Weights of a small transformer language model.
Size: 16 layers, width 256, 4 heads of 64, MLP 704 GeGLU, 15.7M parameters.
Architecture: rotary positions, no biases in attention or MLP.
Training: a variant of Muon for these matrices, 300M tokens.
Each number is 200 + 40 x the weight over its row's rms, rounded and kept within 0 to 999. Layers, rows and columns count from 0. The size before them is the row's rms in percent of the matrix's.

# up: layer 8 MLP up, 704x256, rms 0.253, rows 197-227, columns 128-159
# down: layer 8 MLP down (transposed), 704x256, rms 0.0855, rows 197-227, columns 128-159
# gate: layer 8 MLP gate, 704x256, rms 0.235, rows 198-228, columns 128-159
up197,108,153,159,138,155,243,274,234,242,241,139,223,166,176,163,270,233,244,174,267,264,181,166,242,228,155,176,254,194,226,200,218,183
down197,107,244,157,173,227,194,104,130,262,211,217,230,123,187,239,281,242,174,174,230,239,169,204,206,232,136,189,203,227,147,222,197,209
gate198,094,213,252,212,205,164,157,246,185,234,210,251,132,170,178,168,244,189,239,208,166,156,266,214,200,184,201,101,131,269,211,188,146
up198,092,199,223,255,160,203,260,156,167,136,179,206,237,222,288,208,154,184,131,214,193,184,117,252,167,174,175,251,211,179,212,175,305
down198,094,207,181,214,175,190,188,109,237,127,228,257,252,194,253,272,264,178,229,231,219,227,216,252,207,174,228,219,142,233,245,144,260
gate199,095,126,282,200,170,222,188,205,172,144,182,184,216,234,234,171,111,211,276,239,173,176,216,268,205,199,196,243,164,146,205,206,222
up199,098,167,224,228,206,256,186,188,194,179,232,170,272,168,185,132,236,216,214,154,245,248,171,251,252,160,241,266,201,240,212,229,142
down199,100,243,199,220,155,169,252,158,181,207,176,183,222,132,164,191,220,228,162,165,252,240,213,283,260,205,203,199,196,251,114,212,269
gate200,095,205,190,218,222,206,176,188,251,178,251,309,252,156,216,145,264,179,165,219,146,187,171,149,229,170,173,226,211,194,175,195,191
up200,092,151,226,184,202,201,233,164,199,166,211,194,237,221,189,129,189,160,127,186,181,219,211,160,241,96,207,220,241,203,190,181,179
down200,092,146,174,187,193,223,184,216,197,174,262,114,214,174,242,201,254,233,166,196,229,136,220,172,235,229,192,163,167,229,221,162,136
gate201,102,177,185,259,219,163,141,180,202,263,286,298,158,238,204,195,176,256,212,172,140,221,219,253,211,250,183,218,205,148,123,196,218
up201,098,177,189,162,218,233,215,272,274,137,231,190,212,115,231,201,215,211,165,219,170,177,268,167,162,188,215,205,251,171,221,200,143
down201,103,180,144,171,228,214,193,148,152,295,154,119,130,248,215,214,172,192,203,197,218,128,240,181,149,187,179,191,263,154,229,142,262
gate202,102,166,235,223,233,199,201,207,243,124,169,182,194,161,184,231,164,232,198,184,149,230,215,207,268,231,144,97,165,178,151,214,187
up202,095,105,175,156,236,232,191,211,239,168,237,167,174,120,154,204,265,158,277,129,233,224,259,205,178,207,185,275,190,236,158,199,269
down202,097,175,157,252,220,204,235,202,176,267,184,160,202,136,224,235,261,130,218,179,201,182,200,204,167,155,187,192,246,176,156,232,247
gate203,099,194,217,257,257,203,240,237,213,222,177,159,222,154,180,214,267,253,86,218,50,160,285,231,186,141,229,151,207,228,269,222,170
up203,100,192,202,171,228,183,164,181,284,268,190,171,242,229,154,193,147,200,246,174,159,173,154,240,158,201,138,239,190,216,189,252,259
down203,101,223,281,121,188,185,180,135,272,227,258,232,195,180,201,178,150,175,221,173,210,218,207,207,164,191,224,260,243,215,164,181,231
gate204,102,152,264,219,230,210,256,224,163,264,276,160,262,150,209,199,232,140,251,189,162,119,214,245,238,209,217,238,220,265,226,193,220
up204,099,140,189,193,208,213,218,143,213,199,164,233,207,257,201,238,243,208,203,225,185,176,155,216,178,172,195,120,157,268,232,178,175
down204,098,233,218,191,199,188,219,157,198,172,216,269,281,180,223,194,173,169,196,203,257,166,206,209,120,141,192,174,186,180,168,165,209
gate205,102,236,234,251,302,314,183,170,188,141,226,219,179,284,291,177,158,144,303,162,208,173,218,199,205,178,202,209,206,215,208,190,160
up205,105,126,203,194,232,158,264,179,187,249,172,186,195,247,268,157,116,303,224,263,177,157,248,188,196,207,196,212,214,178,194,111,192
down205,103,158,170,239,172,243,169,144,169,223,228,143,268,222,211,253,174,204,243,144,178,160,193,167,192,203,150,138,193,231,156,161,200
gate206,097,160,205,204,273,266,224,176,205,230,238,243,197,189,128,322,171,199,167,237,188,179,186,203,246,249,218,197,140,228,175,187,164
up206,095,175,154,123,192,217,159,146,194,218,189,258,187,232,213,178,225,190,254,207,243,150,236,194,118,230,211,233,156,183,248,250,219
down206,096,219,227,200,178,222,216,195,166,183,145,203,200,152,189,228,209,234,190,259,213,236,174,310,139,192,209,208,187,120,204,296,212
gate207,102,177,152,182,189,156,177,220,300,201,172,255,220,190,228,257,184,169,221,179,240,139,255,230,270,181,287,218,192,192,223,212,199
up207,104,211,116,139,148,198,207,191,229,188,194,123,240,193,228,150,135,224,190,255,173,299,198,191,208,227,162,188,204,210,167,160,218
down207,098,180,232,168,140,227,127,195,191,188,239,175,180,187,208,166,129,219,256,215,176,254,151,265,219,217,272,210,209,124,240,188,237
gate208,100,185,210,221,164,173,176,213,217,221,132,129,160,102,222,193,282,239,225,209,210,170,184,225,212,186,221,191,203,236,241,183,192
up208,100,197,259,185,187,175,104,181,282,200,245,191,262,184,282,305,184,161,223,186,264,191,204,237,229,180,121,230,188,185,170,224,248
down208,099,187,178,222,264,157,170,156,201,211,207,237,187,185,258,210,215,171,242,195,153,195,195,254,251,175,201,134,242,163,194,227,153
gate209,102,242,190,218,218,209,238,161,234,189,220,203,212,295,149,205,180,204,179,249,237,207,227,176,194,173,177,235,199,267,160,200,172
up209,102,173,116,156,194,219,168,217,170,135,207,166,197,204,225,194,252,230,241,230,219,204,217,241,189,227,207,200,166,159,263,183,223
down209,100,286,227,183,209,136,202,261,218,222,208,268,178,160,266,253,135,231,199,204,178,178,220,297,190,234,281,275,194,257,232,270,216
gate210,102,194,149,215,215,169,161,218,202,206,201,203,200,168,248,163,288,177,148,239,239,187,167,217,92,183,195,228,195,203,182,213,176
up210,104,184,170,149,153,216,254,92,229,180,281,211,135,132,163,154,169,217,169,188,154,241,248,255,176,189,127,266,265,116,187,204,191
down210,101,211,186,166,168,212,246,195,191,232,138,231,182,227,202,209,180,164,230,222,229,219,206,211,179,235,285,119,207,224,176,256,195
gate211,100,177,194,245,180,203,175,209,190,230,244,145,268,135,234,185,280,167,154,157,208,147,165,189,253,197,186,179,286,229,231,187,233
up211,107,192,175,222,208,186,193,190,223,202,197,191,257,165,183,254,194,199,191,162,139,168,267,221,215,190,232,241,273,172,177,258,250
down211,106,217,159,200,216,206,118,95,165,187,141,160,233,194,302,240,191,219,202,230,175,62,194,138,231,157,184,210,205,149,186,209,185
gate212,099,114,264,256,299,151,223,267,281,185,172,219,191,235,151,302,201,200,218,223,137,202,227,238,134,202,234,197,199,247,235,260,244
up212,094,219,270,217,146,229,202,315,202,136,190,135,155,213,230,169,218,224,238,263,215,201,160,197,171,187,237,212,215,226,192,226,181
down212,096,233,213,188,224,236,211,257,151,196,193,244,173,133,168,179,134,215,210,172,155,230,188,214,165,203,251,184,246,268,176,236,137
gate213,101,304,211,110,219,189,200,248,180,219,182,223,164,149,210,172,159,149,178,187,169,287,153,221,183,169,153,196,164,231,285,247,183
up213,104,213,206,175,200,228,248,158,144,200,106,236,192,284,234,186,144,213,135,206,139,195,184,236,256,208,220,233,224,185,223,172,167
down213,103,208,164,222,163,194,216,170,144,227,217,147,198,175,194,184,174,184,147,318,170,195,145,163,233,213,269,191,245,242,202,228,117
gate214,104,211,181,226,182,184,166,201,204,205,268,219,200,189,255,186,141,171,208,220,200,214,256,191,265,185,171,242,176,215,169,184,161
up214,099,213,100,221,176,184,173,259,284,215,288,156,295,208,204,114,167,137,260,231,103,248,250,190,259,151,193,215,173,181,150,185,150
down214,095,164,262,244,173,153,177,254,218,135,210,214,214,295,139,254,255,246,158,232,162,237,165,250,234,165,224,158,239,221,286,167,216
gate215,101,187,221,159,198,200,220,118,253,223,227,259,241,205,248,276,79,247,186,224,171,150,202,198,181,272,233,251,169,156,212,113,143
up215,102,328,227,232,152,161,177,172,153,176,222,228,223,223,213,175,191,250,237,237,168,180,172,167,266,189,189,199,177,207,207,214,194
down215,102,231,234,135,168,225,212,250,226,156,223,173,227,172,248,233,146,180,154,192,205,277,163,243,176,253,199,199,189,213,209,210,214
gate216,101,290,245,192,201,153,217,137,141,197,241,227,213,74,174,116,167,180,216,175,184,134,163,279,216,188,186,290,207,226,248,183,273
up216,099,232,190,189,212,196,226,170,204,211,209,152,173,237,205,179,197,199,228,164,149,169,228,238,249,143,156,245,223,256,261,195,262
down216,100,185,191,167,224,166,188,198,177,244,114,226,244,226,216,186,217,235,162,251,166,169,208,255,239,188,146,193,160,250,129,197,255
gate217,099,220,213,185,227,241,217,223,239,90,112,180,158,174,256,247,245,190,174,135,275,194,212,172,193,201,241,160,105,157,225,207,178
up217,101,209,219,264,202,201,264,158,217,251,220,251,198,155,151,252,244,238,247,225,213,149,248,147,159,135,135,219,250,216,247,155,164
down217,100,245,164,220,240,224,172,227,220,214,190,257,215,108,220,204,238,194,215,219,249,230,246,186,129,186,117,221,239,156,138,213,221
gate218,105,201,163,213,155,168,247,152,199,247,186,230,241,224,249,238,209,141,130,174,191,255,201,193,211,217,194,207,232,228,212,84,198
up218,105,200,258,231,211,219,247,166,260,91,263,230,133,207,212,193,201,197,191,134,203,205,160,241,233,221,179,225,212,262,125,228,235
down218,100,172,154,196,191,152,190,249,151,222,245,198,227,250,177,265,242,220,200,233,195,173,224,232,294,147,222,247,277,185,192,184,237
gate219,100,203,148,142,162,181,214,149,225,186,155,162,193,175,176,174,71,205,175,202,141,255,193,235,195,287,218,199,128,206,143,167,151
up219,100,256,242,256,251,208,176,184,197,243,270,205,210,239,161,168,285,200,237,114,208,175,259,302,237,143,234,202,207,245,159,191,232
down219,104,144,296,246,189,154,207,157,225,287,237,222,196,156,197,196,280,239,270,237,182,215,264,229,247,204,204,169,135,187,201,234,235
gate220,101,147,153,201,205,194,220,228,243,171,170,221,256,166,124,201,188,192,183,187,169,233,123,182,225,212,275,223,203,198,197,212,179
up220,102,181,203,134,199,165,218,194,181,180,194,187,312,204,119,150,270,224,152,247,202,182,155,124,201,250,145,211,187,251,218,203,196
down220,101,191,178,186,170,168,195,202,197,202,167,158,166,182,172,197,176,166,162,209,147,146,246,217,148,222,230,216,234,180,161,180,186
gate221,104,335,169,234,188,152,220,163,205,208,202,226,253,118,169,160,249,190,106,199,140,205,229,156,172,226,196,192,183,225,196,200,245
up221,096,159,197,165,158,207,172,234,223,235,148,180,208,165,180,249,223,156,163,109,124,209,193,183,152,135,176,135,158,230,217,173,169
down221,097,269,290,163,205,179,187,150,229,209,200,124,272,169,184,225,215,180,177,170,148,204,144,165,168,140,187,227,161,227,209,253,149
gate222,096,142,205,231,196,180,212,198,230,213,162,199,153,204,209,201,89,224,249,134,203,171,202,182,161,194,236,227,286,173,192,139,223
up222,098,196,237,227,165,170,173,197,186,191,256,256,227,243,148,181,190,206,162,176,259,228,243,234,182,119,172,188,200,224,257,239,256
down222,099,229,177,223,182,185,119,197,189,270,165,167,206,145,204,176,240,200,231,260,196,247,152,216,250,197,246,162,222,240,269,219,173
gate223,104,272,264,197,163,217,280,217,137,239,189,264,243,202,216,157,183,192,244,134,293,214,132,247,130,183,127,240,173,153,254,275,171
up223,108,255,239,190,252,173,136,159,200,174,209,160,130,228,212,191,201,137,195,226,220,190,199,147,236,256,228,148,227,340,229,204,240
down223,105,172,198,166,223,206,225,170,196,113,210,223,183,166,215,237,155,173,180,196,217,202,208,153,219,150,262,194,163,180,187,261,249
gate224,097,192,224,172,206,217,227,169,173,187,216,195,204,189,162,214,127,200,183,179,188,193,193,197,168,154,201,128,259,181,198,212,176
up224,096,271,234,188,130,166,200,168,303,126,223,161,91,261,103,207,269,199,174,189,116,231,187,197,190,101,220,205,235,136,145,184,168
down224,096,220,217,219,191,216,162,220,183,184,159,214,238,192,189,228,174,267,213,256,146,204,208,163,198,201,208,198,227,223,230,236,250
gate225,099,185,188,256,160,165,195,242,241,173,189,223,210,227,231,160,276,150,167,189,202,180,199,171,266,171,259,188,199,195,202,160,176
up225,100,238,217,196,113,237,209,257,206,217,174,215,214,147,221,207,271,211,104,207,153,212,158,226,252,202,202,195,165,144,220,172,237
down225,101,121,169,205,237,235,172,237,232,163,220,225,206,256,211,259,247,193,238,268,141,170,205,208,143,238,198,162,192,178,215,245,127
gate226,104,171,234,256,187,227,193,215,250,151,217,207,205,273,224,154,229,180,189,170,197,174,179,195,147,166,228,223,268,162,183,234,235
up226,110,204,209,150,224,216,135,111,119,123,181,265,214,203,218,194,220,278,151,241,280,208,205,218,225,220,158,173,263,241,152,194,203
down226,109,118,257,271,297,137,143,221,158,262,238,183,176,222,215,129,178,164,222,236,247,231,225,248,225,149,277,222,273,218,141,173,172
gate227,101,211,123,193,177,156,264,239,233,186,163,187,229,275,223,197,264,202,159,310,239,186,262,168,92,262,185,237,176,212,237,214,189
up227,098,209,89,195,216,168,256,217,178,210,193,187,207,167,284,186,279,187,222,215,258,217,206,159,291,239,186,271,123,199,221,211,152
down227,102,220,182,224,229,202,182,158,206,226,196,209,210,250,239,216,231,103,203,258,179,174,162,271,232,169,188,164,147,197,185,254,169
gate228,093,170,230,255,160,195,197,112,220,152,118,186,172,240,180,176,237,232,227,211,238,121,184,156,171,245,206,211,131,240,179,238,241